{"hidden_act": "geglu", "norm": "rmsnorm", "attn_scale": 0.177, "bias": "none", "tie_word_embeddings": true, "init_std_o": 0.00876, "weight_decay": 0.031, "final_lr_fraction": 0.1, "batch_tokens": 16384, "max_seq_len": 512, "max_steps": 7758}
Each number is 128 + 24 x the weight over its row's rms, rounded and kept within 0 to 255. Layers, rows and columns count from 0. Numbers have three digits each. The size before them is the row's rms in percent of the matrix's.

# gate: layer 10 MLP gate, 512x128, rms 0.216, rows 29-63, columns 0-127
# up: layer 10 MLP up, 512x128, rms 0.232, rows 29-63, columns 0-127
# down: layer 10 MLP down (transposed), 512x128, rms 0.11, rows 29-63, columns 0-127
gate29 098:149139076121114112100112097116116063117090141118106118080159128129154070116141153102141129099129100130138116121120102152067127133116155136153158154156135123105146139174170163142067182131146157159115152137139127132105144124138132112159127120094112126155120141128089135113129145139166137086119145138117112111137134117137141101109102096133114143144128158137075150167144113098161164139138
up29 094:144147087077124127086107121126134067106134096100130107152145099142127106155105127172132105118130146122135151129145087140124146159087124076144116106133142128100139131148093140141137128102133096162160136158116104126111136105142114151143195119115147128137169128128090133128130171093127158130152131138154087174125108100119108160104103133103150091119128188116105134125177155145149135155105
down29 095:148129165152137111114106172171119126109160160158131124134118120161119130098148165134136129116110077124093130156129124137111139164085144082123154159110110141125116155145098128136081087136152156116080106123141145087116127159157205117133120071121143144133086151101124112161103145125124100099136108121099162143110149111144150127149160130118129149144152090126103098096168122139139128105137
gate30 097:130108134173155124142133126166143095136099092143104121141145111131158123177105149107114064111120155092137129082103109122084100141137155161153136115129114126142112157101133140139085155102135110117121154174105092109093163141146130088142194099135116114151139125127124124149078136118112114121148145119102116145149136152140100116112129082119105136128119126132116203172126085133126123135151
up30 094:125095111156136103140092140095108119088133151072114150156111156122160137149121115171139134139071162122141131123087133110108163118151119114144104152116144147125116150100130130115144144124081061130157166142132127153095158136115067151118106104145091113118146104138171112141156138133125129114134145177149159134151133096176139110135184136087113160122138143126132115128163094129111116155137
down30 097:124119122102074100145137141137101131129125082117149145101108128170139136099115110133149114095129134131143113129107191148160113123183154151154104138153146169140119148117113133136144165137129179105155131138120131146134119143137120184098185166114146123128115137135105183182085108143108130128108109131155123105084110114137078097145140104094143136121144184108103125118106099110116118146123
gate31 101:085102150091145079079078139151127085136111130163094128116130104109144179135112151130132125116118151143150106125117108124093124103103094155157152143104122102135107165157166123126145149077094106149131130094114152142121123148084092106143161124132144189105147121115133102130111092177141118161130126152157117146130124098129124107133101153101111113148132143152155145176097131128123172118124
up31 097:131174110130128099184120135131089099079126103136136120105160102144090094145131114121122110099118081163067109142135151124142145137135167183157138119099113127120144104141123113120128107116141160127150109124106141100131130146145106160157110136154141148154162117210147105150130173123128139098133094140123137130134088119120158138128112130162142117105117133167091124084124113120132072126162
down31 101:128134162103145138145153153116097149129128108135132106152153159135145121086178148133177106147155121113145126129131143151155158109140137133169091107144127141090130161166128142098133098128115144152146147160106124130099123112178118139157165123131110122101123113107160155091119125184105052116102171160126179109142171169152133127131118141119079135126129116104108154125111153136125087106114
gate32 100:095123144165112172120087125122131122128120117146132087124099107110096132144111121129104077134119166108135128114143130137138137136161097176100100143138173133115110161140119163099132115111138168103095079135099121115126148152085132158153098109096138169146157062171154138112167141121176144072101110120123125118118157141136162144089154144136112106131121115110131124120106136092148115164106
up32 105:127109112111111131153136154119102118134130092137147123151178150110110109142139125151106154152124130129123161149152144109121172161143113116153086102170135123151126116104167102133127160110147100121131132150138158115134166171180139150081131158113145143075098087133169075128172177164147129110091096134189124117151152132148148135165156125123111132132124133150159131135107103158160111140141
down32 105:125112117154108143153110148106080119140126077094124148134104121112145135140107119126169144135137142127114172130144089109140088103105087150104132115162136127122146123125175126122125138092179093087122128121138112093131086158146139144144134120140148145169163131114155118115087098174147094131134145133081121132186174115129131095133139133165143164145190152109136163159125096109119116150114
gate33 101:126103101125088150093150132144135203111081137100105131146127130124135144135068120124151133151095129130127133139122073112102101124116123081162118162109102149131132108104148093071131097127165118119145127121140133115103125115122160111131137185159124090142093163109110128129121129140083105143117104145117091174144143118140104147104129080152146158085163115109139154131147131090145144115124
up33 094:127104182106148143076120127109139137131151128171128144160113134084143122117133106136128153169154146135152142151168088146104116099125049123105127131148104135110097130080134107137131167127103149122135166151134124137110112149087133121138164137118103140152157136098098131096093156128116095142113118130140081141169113094147124084124086115138179138143138133168155128135097130146101171126137
down33 097:087131115188095130099138141140102080125148121133107155105131114086148090128094180156057138152098093150152096148109097127137103123089124146094087157093134158095084107124158151141139168131174151121157141139127130160142124097114130130134130146125115145123133119161090132118144112117121101144101119120120162160141124118122168108116114083137116126129138138134153111161122127131095171152136
gate34 094:135180080124134138100149138148108131175103096093108150125149111138137133176171130120102150112103150154142147136141097130099128087145116158121141147099153134087134086127153129120117086142132123153132126132137150149145093123117143168147103147173098106164115072131135107142170085123106166141107120145118119125106143124158137118122075102145171098112150103161084146122109107112111152090123
up34 092:153112127133140154152099122115128116102090169132118094072142146148116113114169148128119107166124142091165133125095154171120115162140077180113106145144158092122103154108094134160130160123118057156132137111142123170138121134131133105068156154114134124096112134126099133144127139192117124098117153128126185118116114131119128127132134126111124157102116084157151136118102134115093128111138
down34 097:089070097124106120128118128121123138124135107099164140123184177135141146099113144157117157110114090147100158157131107149128154141090137109132093119148158126126138130113092163138079134108112129133094123174127143133101143100131086081139106156086138134142143130124128108131085127131141139140103119157123113143127160108137088167112125133119150154093102092068107084124101095134160167143122
gate35 099:126126116171123167107051096088141135101125110125119113127169176152128094170137145140142119164115078123127133126071141122133099100104147136187145209106116143127136148112162142130140174160132122129138142134113117111084142157130088153142143150104163108102148119111106120125148127133102135113112121169153134135135112130136120134114127100119138126168135175148135136097143132156109151146138
up35 096:128138191089170107109123144131126121080165137144140108178135135151124124114132116126136100122110162114126101154163119120060103137119113144090142099159133121117124117145164122125155167101126139116150142120107160102102121172158152148101145145099157119131140131091098152139111145146119117118124129100170149161125104143160147117100094119103135138093090098127076133081113103167116089129154
down35 091:174149149142138199141160161138159097124111091135144135151136099129121139117074102117151112118114156126106097115129088136125106091120103129141157158140146145128130150142137119087104134147109108154137146129121161118120098122159123164173119073112158140142126133082150109145132137117130067111119129100105150125082139105137149160092087096096122140101111130133130124090125128160117176169128
gate36 103:121124133153155113140147184114125114146108114087115114120166117144125121146132141125134133180141126173128123095141116162124114140136128121148129130090123122092124179090154140133161148101151140089135112128143155104118097087105172106152148104130092206128104115167111118161166145059110097107074163123109159140119151146089149138143108139136133097137162130124149128116145147140133110141129
up36 112:115139133093157098155106104103156177175100133137123136145116138136158119126079116090134200147124124132116073150119136142117144146151124153093086118134103142138109122135078131097144120120101177117141120125129139159154136140160122135114055121115166107110147158145148129135136125145214155100113117139150146137158133113097131132138149092118131154131144104133109118140147150127118117088141
down36 105:125116142126140133120150098108104154108117096172088154090158128122150120112091102125130128136143131079149143096133112105162118128133106141157144167136143169155161143116131094128081098135145169141098107106134126175110155147164136158129130118150167101098204156152103146108088159129143105175172123137139104107130132115140135145106150085120115151119101141128115124107102161111093129154143
gate37 094:150163122124115113095165150121113163131105174163107137142155154131105070101138127159140124150115139154191145096103146140129164119093129123121107136124145125150146165094120115071097166125146148112127123103127129120121115148144095120105124148131149142154146103185100139143117112148115147153147082118073103113128110107179171141129130101135102120133106111140128117095155119147066141099117
up37 090:138121134135144146134137115127117099107135159108151129098154081116137120162099166152128105127129115096083086116187132115126158096130112106076132141135124137084160112141109090139097166162129120157117172145098149084164142124133134123110116135112113105105187112150129085135111084102093107126132118103115117145140152182113153122134144126119089129107110144122131165154116103081111090113150
down37 090:078128121129170101177168110124099142092135137124116152098174137181119137128131187122140114097134143122120129140132143129108110137117157186117164144148141163177116136107119149116108140137111139131196151115165151160120101171094138084128137117144108107105136116147121142111097124112096113121133155122137107121132136115128085140113194112158098087127145112123143094115118111119104100119099
gate38 098:122108108155154101114114127153122148117103091107120091127132142136110116181129185144114075112095131120151128173186173164155118149135110136089165107147137125166176113098105103116112165171120157117135157125155152124131107128109129106095116137098108121131089110107104158128121146147119159110167115140154154135096160124117161136116118132118146101153107091097099139119156132120098108142089
up38 092:156186155109113140120105107101161108123118105113155165141111138144075123121151142114100124130116092131164081141134125103118160123152131154159148144145172142151108123100117136099155084121169114135167196108142124154103084127171139083111092159135127128129109130117129135116160143148137122096132098138125113117137140123151097138097122149077158134123129154190150110125126105143155158151148
down38 101:166107126142099123121140109092103097101150125156149131156101122149106144109129129163155072160100108120096152117131136089137145126127113145147107138112138150135101172118095117147093125118098135151138088154129088164132097139139144148146120134136101115096133144125124087152147134125086155143129146148119111101129137192089147135147166130124118133098136064145193131139125142121157199134114
gate39 103:102146144160153144103142093136164123128067131166092134114152113183103120137094126107104120096101133164132141125115110117144123133171120138164113110128123144107166116115166125155133140101144126131109096098107117147092077087140143144141154143115133123155129094176144108122121133145144099136140127048112120164120120165085149131111121131079135164153109087138117160118128160139113103153134
up39 098:147123110127109108123085123168117102152111109142138117116104105114091142161081104121140163117137130117115131135069129121149097088150131159106109144093077135160106142092116138108139141141070120166130134165137129140125135119093136146135099119150180163153158139104148108129149102162109133116158084099137142136132116143082117120154165151080144131175148135108134141105167118102105107135084
down39 101:111124123156139062118142140153134159144074153146097083174178110120115116141124125147127143127169150110151133135110170116119138116120117130053150138076121140127107153141148134161121170089126103115146130100137108122153130116150136149138143116141112132116122124168139158148132179143153111136094116137081134116145127135169064128163157117106142098151117134126121170159119092146149123113116
gate40 095:147123118110085123105101075102119192082161120133145100153107134144124141104124153094108105148083126132153125163187083099145113146129117142136143115114101130089131135117141086138140138114113106118134145168108183112119114130172077110134160101125163141139105124108130116161153134109126178146124099156130103129128108141156124113107117108100127077188123138114148154118140136145131120144148
up40 088:093119136088120094141148118100126154142108134129146120127148172134138147112150149124155139155149129101149116142111143155127150162175135148141154122104167110123128090134140100114140127172122118110122120161084112093111179132154192180109154121123138114105119168112118130104093089142099108107137117139102147123158104140121155123141126056148149179122152112112143144120157126123103084170091
down40 089:170146101121144160116138138119136090134132171154136130133124155109153112113125096094121103124098105119140157137072112136123076101091093134099112156148156144142162087151114166136164119119124106137166144107140126155119096130134133167109101171126149116106113156124126138149092163186115129108125092129123088138139114147114163081098130128188085107127106148099164130146129103128138112152146
gate41 102:134121104127149120094137153139155124120137099140146117173188144114106119156116200117144110106110105098135115114119089179108142147097102121153084136128088156163132105173103091094091125142156152110126131129153153131152120151142125128145143107130147124140130112105170127133121127159154112127096076147115134112110088131091101151128158126117137149158144147118066111082108125138149161145107
up41 104:156198137150094133178138125103098111120131147113091127141136081140116120070123089139126110149136169119149113123133127133131078128132170133090159100130121128124125123140174170189146151129098114144138133102109118161123136125146149100088109130108083123133137161118097111099128159135088130123142125089160130136139179109159141132119107139151135080088110135128159117131135124105097101097133
down41 090:144151131160141151140153096154130112138106182130124142114133131139161105107198141139108129142152151173136166133102140131152123144150135187030163109111126146156116102153100162175107142145126100073135153112083163127137138166122103087130136104136141124144115118125118146108155130119108145102113138139111103141172148128156135138150110136151130114125104149109137111127149144091131129111111
gate42 098:102118125156197127135119143113097097147157099135105137121103111082121095174116131097098168135125171149096112136147164123110126147124117141140101147103127117133126149093152155121157140094111187128141148123160084130103169091107166126112133135176093150106153160110116135142145100098112137145126121136195118125130101142109181170134122104117113139129103092131138136115105110136142136154119
up42 095:151116075186146171146127122115108122100122117136141130139111135104125112134116130132104131130094102095153102116101124130158074153129137139115138119173095094173157127109111143104155116149142113120138128134117099119143142137097097152125179170117133127109123187152132135166126127124091108106208102145131134167156112120106117132145113139148130125123107109174098115087129075160119107137161
down42 094:125104128174122140104116106132118100128128121089114138137087119186154144180155145128119095094124101110146122108107147121134141131120140187100126149132081124144148114119121122128144113136118128123123113140169145072164148127119158131138126095125139132086117110117154124110132117150101147130087079122087153176148139143101132134126134146083089139130101116035168117148128119090117136150147
gate43 103:136108095164124161121126094067137114131106116149135133104155172146092093081132130117112115121106091176153151144127127124144094135151134148125113148071157168152157155133103132153172133125126109089133132086174131146101148140121115154170123146122138137132132144144100099111169132145098131129120152135133139090127107156112147115159155145097131140125134123147141101163113101049117115126160
up43 116:141118110180162131121113112126105119141094132092176127113121105117129127148126107119123162133130123168137128162115106136100190149139097186116113153105111131134121123136107097113145165145130139111069103112114118145110116147139149089100146137133107122165137132099122144155104183102123105137157189140132101130082099085106143104145113156115169129150088106127092106083113106132147162130139
down43 113:117124107125121139109150142127152127169132156148113124095147124160151115077095113122173096086147139158113137131129091136132096116131116141085120120141147157139175136184073095096120084159105114108127118118122131099153147134104174161157112124149147124146091125121128164123122118119123140145139102087101124091183122152129118107137073148125098151119148132096106092069098124110133116146135
gate44 099:152130133157124131120097085105163148156154127153110133148159113125156120133110168098120078128091117161107118175152126141089113136167138117115085106124129138130102113118142091088128151153200137147079123097122145103122122147149118119131116127109090158128087131139113157173116121101145122112090104157105112156137097176152111108117121146122152138148115144162123125148099087121154103176145
up44 101:140118170135114128139121129128156143154094126107138121130106158155110140160107141098145124095147140126121136107126135069090075110081129117137123123151146123154132111123107116110131114144122144121101089127099127117092097137179153145098111103147147126171143142127147097112140120125119088127155142091085074070074109134150114136130099144142102095126121129154136127202132091161122130171103
down44 108:141131153079143075153140118170117119119129118117147118086112132083155146141179168090114159137135148116126134127101092137115154150136116114122149152134122147166105082101160132150095141142133132133163128152132142094162114148105181114082133133132119143132150101154114153125139125119103126119127126174115056112134109118140140126141114119153126204140131148088116105131106158094141089154110
gate45 086:133101146145129102113117090142149135100143095106136098149135124117185157128150106128122140138126141119165115120126122104122130112115127129146145091104122126143139168120096106154082165146074077099102120133112118107137134153101152111129123133099120118100155153129123118145143136153114126122074145159107143125140146157158088140117139118101089119104135177153165091168133147182092086142198
up45 080:144132159130119115157122153088122156121162118106130132092085117126111148149167108106148122166106139120127133136164128112109134148155122121097158112121156115158129169095170124120126132134119141193158170107157111151110112149134139117104152162212118147131148138107134115101129090153142136145123139118117142083153108134147112083104094140099118154138136115098173132104128077139105131185112
down45 088:104165109160127101096094160150126150155124108170128152108142170124143050153109129110132134126126122141103116149122118141144122139111071093120127154157163178150138097147091153108159106084147139095124115127102098154082108132183110155139114129100109118130127073141112143117140125134121127148166088129126163129158112155103116119118149101141065133133129101156115130136129110128142128133104
gate46 102:150120165138120077116115120139088114141147134122139169148095118152099160104135131131140118130110116143137133157108121112123123099081091152119060161105159119134140124130086091114157126141090129079145155156141126121126128145166137097142108105135142108224149122122153132129131132131099118132104114119113103133167181160140109160156112129111144117140104123124168167129156117095144148162107
up46 097:144111112141167130136109085141168164160105115123128141137117110122119138173134118150104140113143159156138126152116181162161149075137131109120134078137131082104134129056132141126135166124208097154150131140101129103107104123105157139155117139128113139118120137138152118122147111122159117164149120162118154104142141143144171104118151116122159111117151104122108138166077138119109136076106
down46 096:152121102108138141157142090100183135122141111135145138126128091145147128131120123114106129096136102117132127106136126135158146100191073150111186097158151104141155118095128097117166127135139127153152172186128107139144109170151130129161117083159158148135132132133104087139149114162165101140127143117106117134084155097114117163143125127106161119186134130120165141097139116133120087140116
gate47 103:142131158184132116139127135165156102109131137119138123085159120165154176159118173126150165089122133107113126120098092097130132126117141107140094129055089145155138114124124186107112147142144135129099147133108126161118113120124140120092119145127117133137122109097131120144159137165169070122120140120125098145136142144108132185111107134139142141142176102161107146105120151100086133117077
up47 103:117114150088176113110129129133099142142099115127123141156095164104128108117152134127096133142131149148119131144169147123129127103133153158110119141107128100139130130141098136139161095118092135142145121129158136114173140131112170129166116153085106074096087124149154140127116062147117092120138114115124082112118120102186103078144133205134111124115076131092113141159149121142157117125131
down47 096:070097100100154150146122146149096151142105106108119146150093134100120108141125149116103146165162103121114157133150113149099139145139139096128141169106128117117145136131146087133114130100134106123085095087142127136150114103119151102127116133075145123124137178116148142135107094129094064135171090112151107125136127141118107068141171150163155130104098140111127135132151103138060129108113
gate48 097:075066078163122134127140128143096119135153130094104116142144112175151117106134123137145121154121151125180116153158120117116103136083130109162102089105097123109139157112154145097145136110118101108152102114083159159094102159157128086108132116138102106130127161150117157131118102142072146131099093113176123110140127131104104198114116132158100114118130132110116120129099119124110114115133
up48 103:143116093148149109135125112133151122116079135169109125123127129136141175140089143144127141144180098134120127146074117154168167185112128094127119120106147162123101103140121131157095164150129081125107171132151164134115134152158114097113127098164104137155131136116150164129132141173080141134120134119109135124149155068132101104117097156137106112136079149114092135148081114109117126110119
down48 097:114135103131136139104107113100152160114110169119113082104134154157155142093120085128117100151135150105153124110115137126132134150101124134130141135160107118144114119152100105137164118101160130137140111140121163172181096134117064161149082138104168131156115141091157119106123114136083126122161141115134135092120114135129102126092117169142159129154103145048129086169143146095129129133105
gate49 100:187131102122163111121117136125118102141129094142169101136146169103129146114114198082138071154129121138124156142147159147144174148119137109102121156117190137096117121150142134125140170150135126139095126127123124113111123115115145157117167190121122137133118087148142138108146135136115148114160097118144170098129112073116138065113164119117134124164148111114131105133111140150116092119121
up49 092:077103104133143152156121146133173101091132148124130122096125145157144159136125092147109131130140087107141143096112129167101100125126143128146101154141089093101053133124129125156125104084155118118119167127118129154107138136138162123171093132105125132092135142173108121111105134168112121156156134131166159088102127142119086142101095094124122104114082140117101174154162152142133111133118
down49 098:100154103100121161111175091112140141127112163158102141135146141142105118124113074086122141114176148157160115098098096093077132125131113135138176143167146158124142098113118132143102141164136129123175109145180165110110110135141140082135157121142140128136123087141113123120127092099136152096129137168100103183129125119120117123144128111135122153107101147100126112093076105110130090110138
gate50 100:133065135144128130090087155129132102158150095124116146147146144161137146142147082101109133141138171143147120087140111150145143138090118115112123103122123120138117117108164140146080131109153120148131126110121114127139141130106115175130088107143124172109112124090162153171113104169062132106137134136146130120119143158102160092134094161151131136084148073138119161141158159109143079120111
up50 104:117111146099092066073150114136110125118120097162143140154149126128134100133092122142133134132147174097176117162107125216144157127145181106102132114131125135109124143116131165143083128101179137149109159105133145126096170135112128161126117125119117107119102123113143156139145135128124115118145138132148131138185132160098145120155126152113146114130138115141120140062155161126132141129084
down50 101:144117124114120146149075139086115096132110159151123142094124144095153109114082102153097099081091154099062144099133108126156123118134157147132140092109082164147122139113087093137152113091141139095139125117172118113138117110081130178137154104114110142145105128138111113118086129153124111132142136140118138094101108131157170122130133167140152100123109087158104155117132124119143090097129
gate51 097:114125146133128116092108077183149129144106075130136110155145140132159134107126107085141149150154092132166102149113101141089127164111120132152139174114109167148109131132127079180125111136133122154066146126140129169140145154061121124151133128111130102147110134090164132140119137145109120132109159075130134106147158093154151121098134108092098119135145128136119141154148106134086149122149
up51 094:131135119081099128105155134186165135140102087152147133142110132119115170143140139109126125158119114123168123095107117138152136175152119137150109170113076159125091139134080090163106146128174109113099110120145107157123126148102112158145102129099133125117138085104091096120102115106097087128153138105140135132123101094128094142125147078120112109133132155135101083170154115116100121153158
down51 096:126137142134117147136075078105163171150114204110137099113144151121131105163129120114111139110082146181136158103109134071120141106142163110176158083092106091112103149134128155104124119138114131097119158131122168086101119110110109119131145159170156126112117092156104131107138138127106142124092128136121148111159122144141135149135143173167143109127134127117153152133150127123127139090101
gate52 107:105108145165119159156082124137122085151142168131117091156094150137148136127107119138092143141130110127116161136118126161102120100140071141154114154145118160131116142133159143105116141067100109139139138101086102142134118145102170108105172185101106160068146140115139126161149124136108154097129154096159126145134109142112080170156128121139136133154136158148143106124161103139129102114153
up52 111:054151163167052152105147119128155151149163140112118132132099133114117114103139132143154123131129131116119156144132108063168154121117137127086148131111115137128129137087162116150122137122084116083153086133117127130142097130088170089117139128096118097137136168140154138094095154107113143145112129112100124151128113115131126148141158113124124100109119153131140125128119135087158054122112
down52 109:131123111153109121107109127134124140169125145168133091143130113135117173097128121146099125122144125111108156186090128118138144110155147112078127130145170149163119090116140186124101134144122149157106123127137118118135127121124168062156150107110102133132118126121163104123103119149133131148128108124073171173115163093124171142126166089097174144109171163104146126087119122130151112150128
gate53 094:132129135153154097150110121147124100184114119153096106105177174142132084158113086103164142125131093147145104124103136130080151133174117132153158156143135102164104120115104115117130150103122097161152158170149117093136101135107139099139137135098142083141098102111136124172163140164137155112130166118111098091129151165164128120138145123155113127149110123135110150130149137091151109170155
up53 098:094122112127150107145108126177089097148130135114118125107138115113156123075159131119134171117179120127140120103152086097155110079080140131136117141099091139135103163117134139102148147109110126105104092092106105143112142170161118091148096086120106112105156150145104159149132181093142150130102119137126177097139102127136136135149121190128099172153141116131118139133097117136116124126140
down53 098:136161127129115114109115160167136128141134081148126115102136182134166114211103120121148123103124127148148130095083087123115144120147159157152143155139146105121101134162121135165162159151108117167154180139177129153122141103119112138108107154128159148146111095122149106134110089118149132142148163159103129130137140083152133083121105127145124125156141160157128118101142118077113154109143
gate54 096:127146176118140105117115127154124116138115121136068152128136106094143136172111173119125140158107113097134085136122104181103144091090106123133098163123164100122112111120160120135138145142138128130063119134081136132117158123086150182116178131108129154181117114150111109131105100171084119129127115135121148097150100161145160154135122111134132151152109148130129128112154155127088105134092
up54 100:125125143117153086139095111080134115187158176136105171126164118135088147144137107129119125114132135112083161120118093149165132102125127094130110116149100140103130139138144140165115103152102133105129160116147098108144068152083148099126126089131135158093122158096114134157122124103104123130151105127151142097132121082144129148109145124166133123100130161136110157119138174125074170115167
down54 098:141110188137156066129144122128087132086098121120131144141138126147119129135075130096138122137133130129117106110143111140149145133132125164170143124114068156101110116157085154164127104138151129132125165111116143096154153100128121106135148134138077126131122118152109166124113133125129149124129139131081123094149112132137151159150184150121151099096094130202087139128141170122152115083117
gate55 102:110100152174143144151128152106141118104087099104092153148125155155153153119109110130103097140105145098117119121137135117155129106159108119164197134120148155118063108181134141161118125154084127106109115137109145089128152122127131130125163161177127191143160107145111130144154094104155150128149116158173115125137126118123102141112173168106115114114158159141128106157126126122148109135135
up55 094:112127144136127144108098123111119133136099157190089076123128124111104111153096122111111093124089145189149108126102164175130148138154135117107136160153133087128142100144187155099134149135141132106149139148133160105139122177094088124116149120115138125120130138150138124091142110110135115134153109135139104114159157134096144114149073163168154141173135156111116139124188122121138122118087
down55 097:111140137138131124136122107067121134109114159126100126096170113176141133096135141119125148114135137122140162119133142106098087104117128150111145128110095104151143085106105143170137105154095131101138125115170127117102139186178168134141089151153104158108117126105114125118145148136128119136144074102107108136172201129102117136109148122105126096067153142134105093121162134104126121098145
gate56 105:137160083137128144148091111149145173145131121139130159123152180132131120149118131093108156082132072128136140150092114128146118126138122138162145138164085126123160100091123151131149167090127144143134134074113119147129114088144147133163150162069129114121089134169137157111151142185134115121124147121114111117133123155147125151148083164177167136128126171143115159100117133115121111156131
up56 096:128147152111183117134092117116119091136147156150116131130131153129090133137136107135129151136088142102155096143133137124097151123178129140135099130090108141149141166131115143150123162104132139139120137155135149139084201105081129132122147114119069090094169112161101137120132118171167126116131187109110138123132111132110099093129137128118153148142144152155114119176137117176153149157169
down56 094:099151140099109048157103111151090124138111159147099117112128127082104110126134164136131110146163197148149133108139141136098166147143154140217125172165109121152096129115137141161103104128097077112148146159134164108138133122128117087102138122142119119117120145129139102115129127147120099137126099115132152149131113139154162158101150105119121096126126080126110107140121124124121107118109
gate57 103:147131146135123145126097112129095158096131155119137159134105122128089094122055143171162131121160111119130125138164120173115149070136138115101119104110132122120099127122116137127120124128118093110172146094107102068109189087135095086158163161147136118088121104130121175147095126136139110133141104111109112131138122117134086130152142153134144113160138163170107144134117101167125100112124
up57 113:123128116181102162171133125137106120149089117180127117098090100092106123141144151103149115133158155091121149091131115141122104148133125123126103126126090139187138099126117132136117153112137125116104142137105138153128090150152114163108057130131197162103106158108074122090152103126153133108133173135132076146091144157113132137112095125119134131146112133132109137110143147129141122142086
down57 116:088123109128200156152178131087140106150159119149154123116134134149163139112142178113123153121099100138143121136127124122102117156130148122185118187162148146105072141162117105152128140119113164115076149152114169145114098146133147124159122139132155165107108124137121118128148111103136156121135146149135141142086134099138183145091139084123120120152124144119138102095117118136176133140146
gate58 089:130119118128160103123121114172161154099094133099142112166124088116119102124128156118113126114144092100127120123096118102116151119148107107149120100130168099119151200123114181083105145101152140157147164133147121166115132138122110124151165121109128161138135161134108112108127095097147156142173120120126125148092107171120126140098155128072126101128080104138111116200139123134146137140157
up58 097:090151134119115127144114104133107174094098144171161132123129157131122132087139142111108137162120111131135169138069118172108109172119138140134175140118101130142142107144128086111158117161173085127089119094129110124122111134126118116120153160132136122112159100139187151089107116121098098118161127152132109103150133148133166163129132129123186135124121164143149148139124177113128145067131
down58 103:156081137131160145128145153101127077149161096109072150123178131141109123149086136118172119118126152139105114119145143134108153087130109125055144111132138127129121110136123142152133134105081114100094114127142132116160107106161145140114091090161116120155090114110065156154104144171134098157080110084117118104122136093167108115131119123127115137140153116104140134118145134155134122146149
gate59 100:121066116111095117126101103114140145151138108125125135159134164139120136162152108119096109154154125120113145100139071144115148122154152111132143136152115219119127129150141104127130154154138117132153122096090133091142087129150096133126129112116126163099129103145137096140106102096154139143158135105124157184148143147117114115134166146128115076089176095148150100122154119163137114107165
up59 099:108161119171110170145144147156163134186140113113163122142111144122097156142146149115142145173139165079145107118179119113084139117113135138151131127129155127099094115131122120114116130142078091123120101160112120123130134096160131088104186123124141147106133122134175133142123153109105124114123134115149139095152146168087143117155147120109203121126144094129136128112158118168134101108089
down59 101:129125124108107107135130145156076137101156104105072130174109102116105086141121126148152123138130136092149082142141129100114152142081151165167132106141103126136126130102104139126170114043122166100144118144119118141109168074134139110116132139142151123162184113135122135092153110111143104125097118120079139148136123104112115082142142130146116129141135133126113136130140073172151143129136
gate60 102:137131136115136117136121118143133084120132120097126186124111126105208139095110122129113116101145058111134125149157063120107111135141122181097155098121120133138105125117161140110056103103156125103111095136136105141124144151154110135171126121099098145124126111095140154112105098117112122159119105122121118094129130144127099186123124134113107137116147141159118081084121142093101116145130
up60 099:115146083090092119121111184156145120125147137135130149133136120139143091113103119138171133160130142124150134146108098073139119134194071145158110100063113139122103148145104172159128152137107166130119139148151124100087114120113151136133141133105111139119111141134081127113135084141076144140083129148157093124126096134119111132108148162114140128095129167129121161114142136176135108135129
down60 099:124103153101135104082118116142152076105100103126137114159085132149171174144094143110162108104122154083075108121113120125109125130122123168155097146088160159083141130143146133119081144147121160079120104149131121120134158109125099162150137154151143073152161121117100139124145097134143096092154125115123113139148133097130105140109129098100120140110176087128144118124121157096106117129132
gate61 102:117090147111099107146149115151088053117108127133091104137126102168120113140138141087127157146119127141105133106107132124108137143099100117158123129105130121127177096146133103128097139155099140140114188148120139153117138151136126120150157109086106134100115126112140110177111177127101132147086144112141159210126143128150111162061127155136127148132102120153151130131126123118124173125127
up61 103:107134132098117116112114136097090121100169143183136128131056106115165171167132114107164154117135118131128140097093109102124114093098096132097172082139146131134134130161120175100142121135101119102141131130149104122137158146132105118170116187105114120137128101109122150146143127110131090104116111148105142106122162124162139170090123144126109131133154076173118125097134123121087118154118
down61 100:148128097147116069095170150144152123130111120113149146143135133113139093134135149110146156103098110140165127119130076125113127163126128161102136133138136122138089116091108115146128148152147146143151160131111166151077128115150128152072106174125129133109121075129100128131088145149152130164152129122161089142141104090143101134114092119130155143134170098107134163123075147078134116099088
gate62 111:139118120090101121130111120117127130109162094158148106116133148152106103159134132117122092165174124140108123115121139181114125128092097095046134136079106110151103138105108141134137175134089147154143137063110155126154124115114157172101159122122109124144157155105162090154100154157134130126106109148134111151138149157116163155090137105113151138137127121151146167129115125105112164138155
up62 109:131114144096098138092119118109142076179143162105116118124134098114096138120168134157150141092089128143161111106081144142100150119106170140130128120147121124142176094151178176105112163117149124161146110108133168143097130127142161147128145097129115152110169125123123118142144131108124143091169119113145163107117110138077148145125161119156110102134115167121148140099122158163120069127117
down62 109:119094147193117142121132111152100101144112131133121096157110133126138111123136115150147117131158067113127129131121124157115139111116109101094171146125147098136113117122100161125096117070123136148102096142153140156148179115170099166142129123161124119161117213138160109123124139106099122163127119118136108115157092113112170164142122112147107090160113092148128084133155139115125160140142
gate63 104:108151085177105113077128126156099131083145133116142144125163150151125103119104147128105125111143140112099106110119091115150120118102134122113172139133144114112157130156177140134131154136133140106135112131085159093105164075125126104109111175160142130142096139125125162119174127136154056144117138147124154125117120127154116091147103123102202110094119163145143145148129141113112114144089
up63 104:106115159106119106150109149137138092118083139116085154190135125179139139156118128154130112161094146126107106140123110105142169099128096106129140154125129116090205131145101141095161110150159094120098125142158124104126132119102148128153134136116090132097140110134109116136129139108120118141095188154110171117117088129157118145137151131132133085123073122095147078150136147103113153138140
down63 106:146138163131177111109117085111096116100113118102104159158104103148121129092142135163060145084079144130107166141082137152135165098121121136155128135138126135162151143137126119113114129174153116107148162132137148113156142154144096088125114173137133153099141116068133103148131169132135121160158157155155124154106138116098093171126131116137138174120105097124095117125133109126142107120121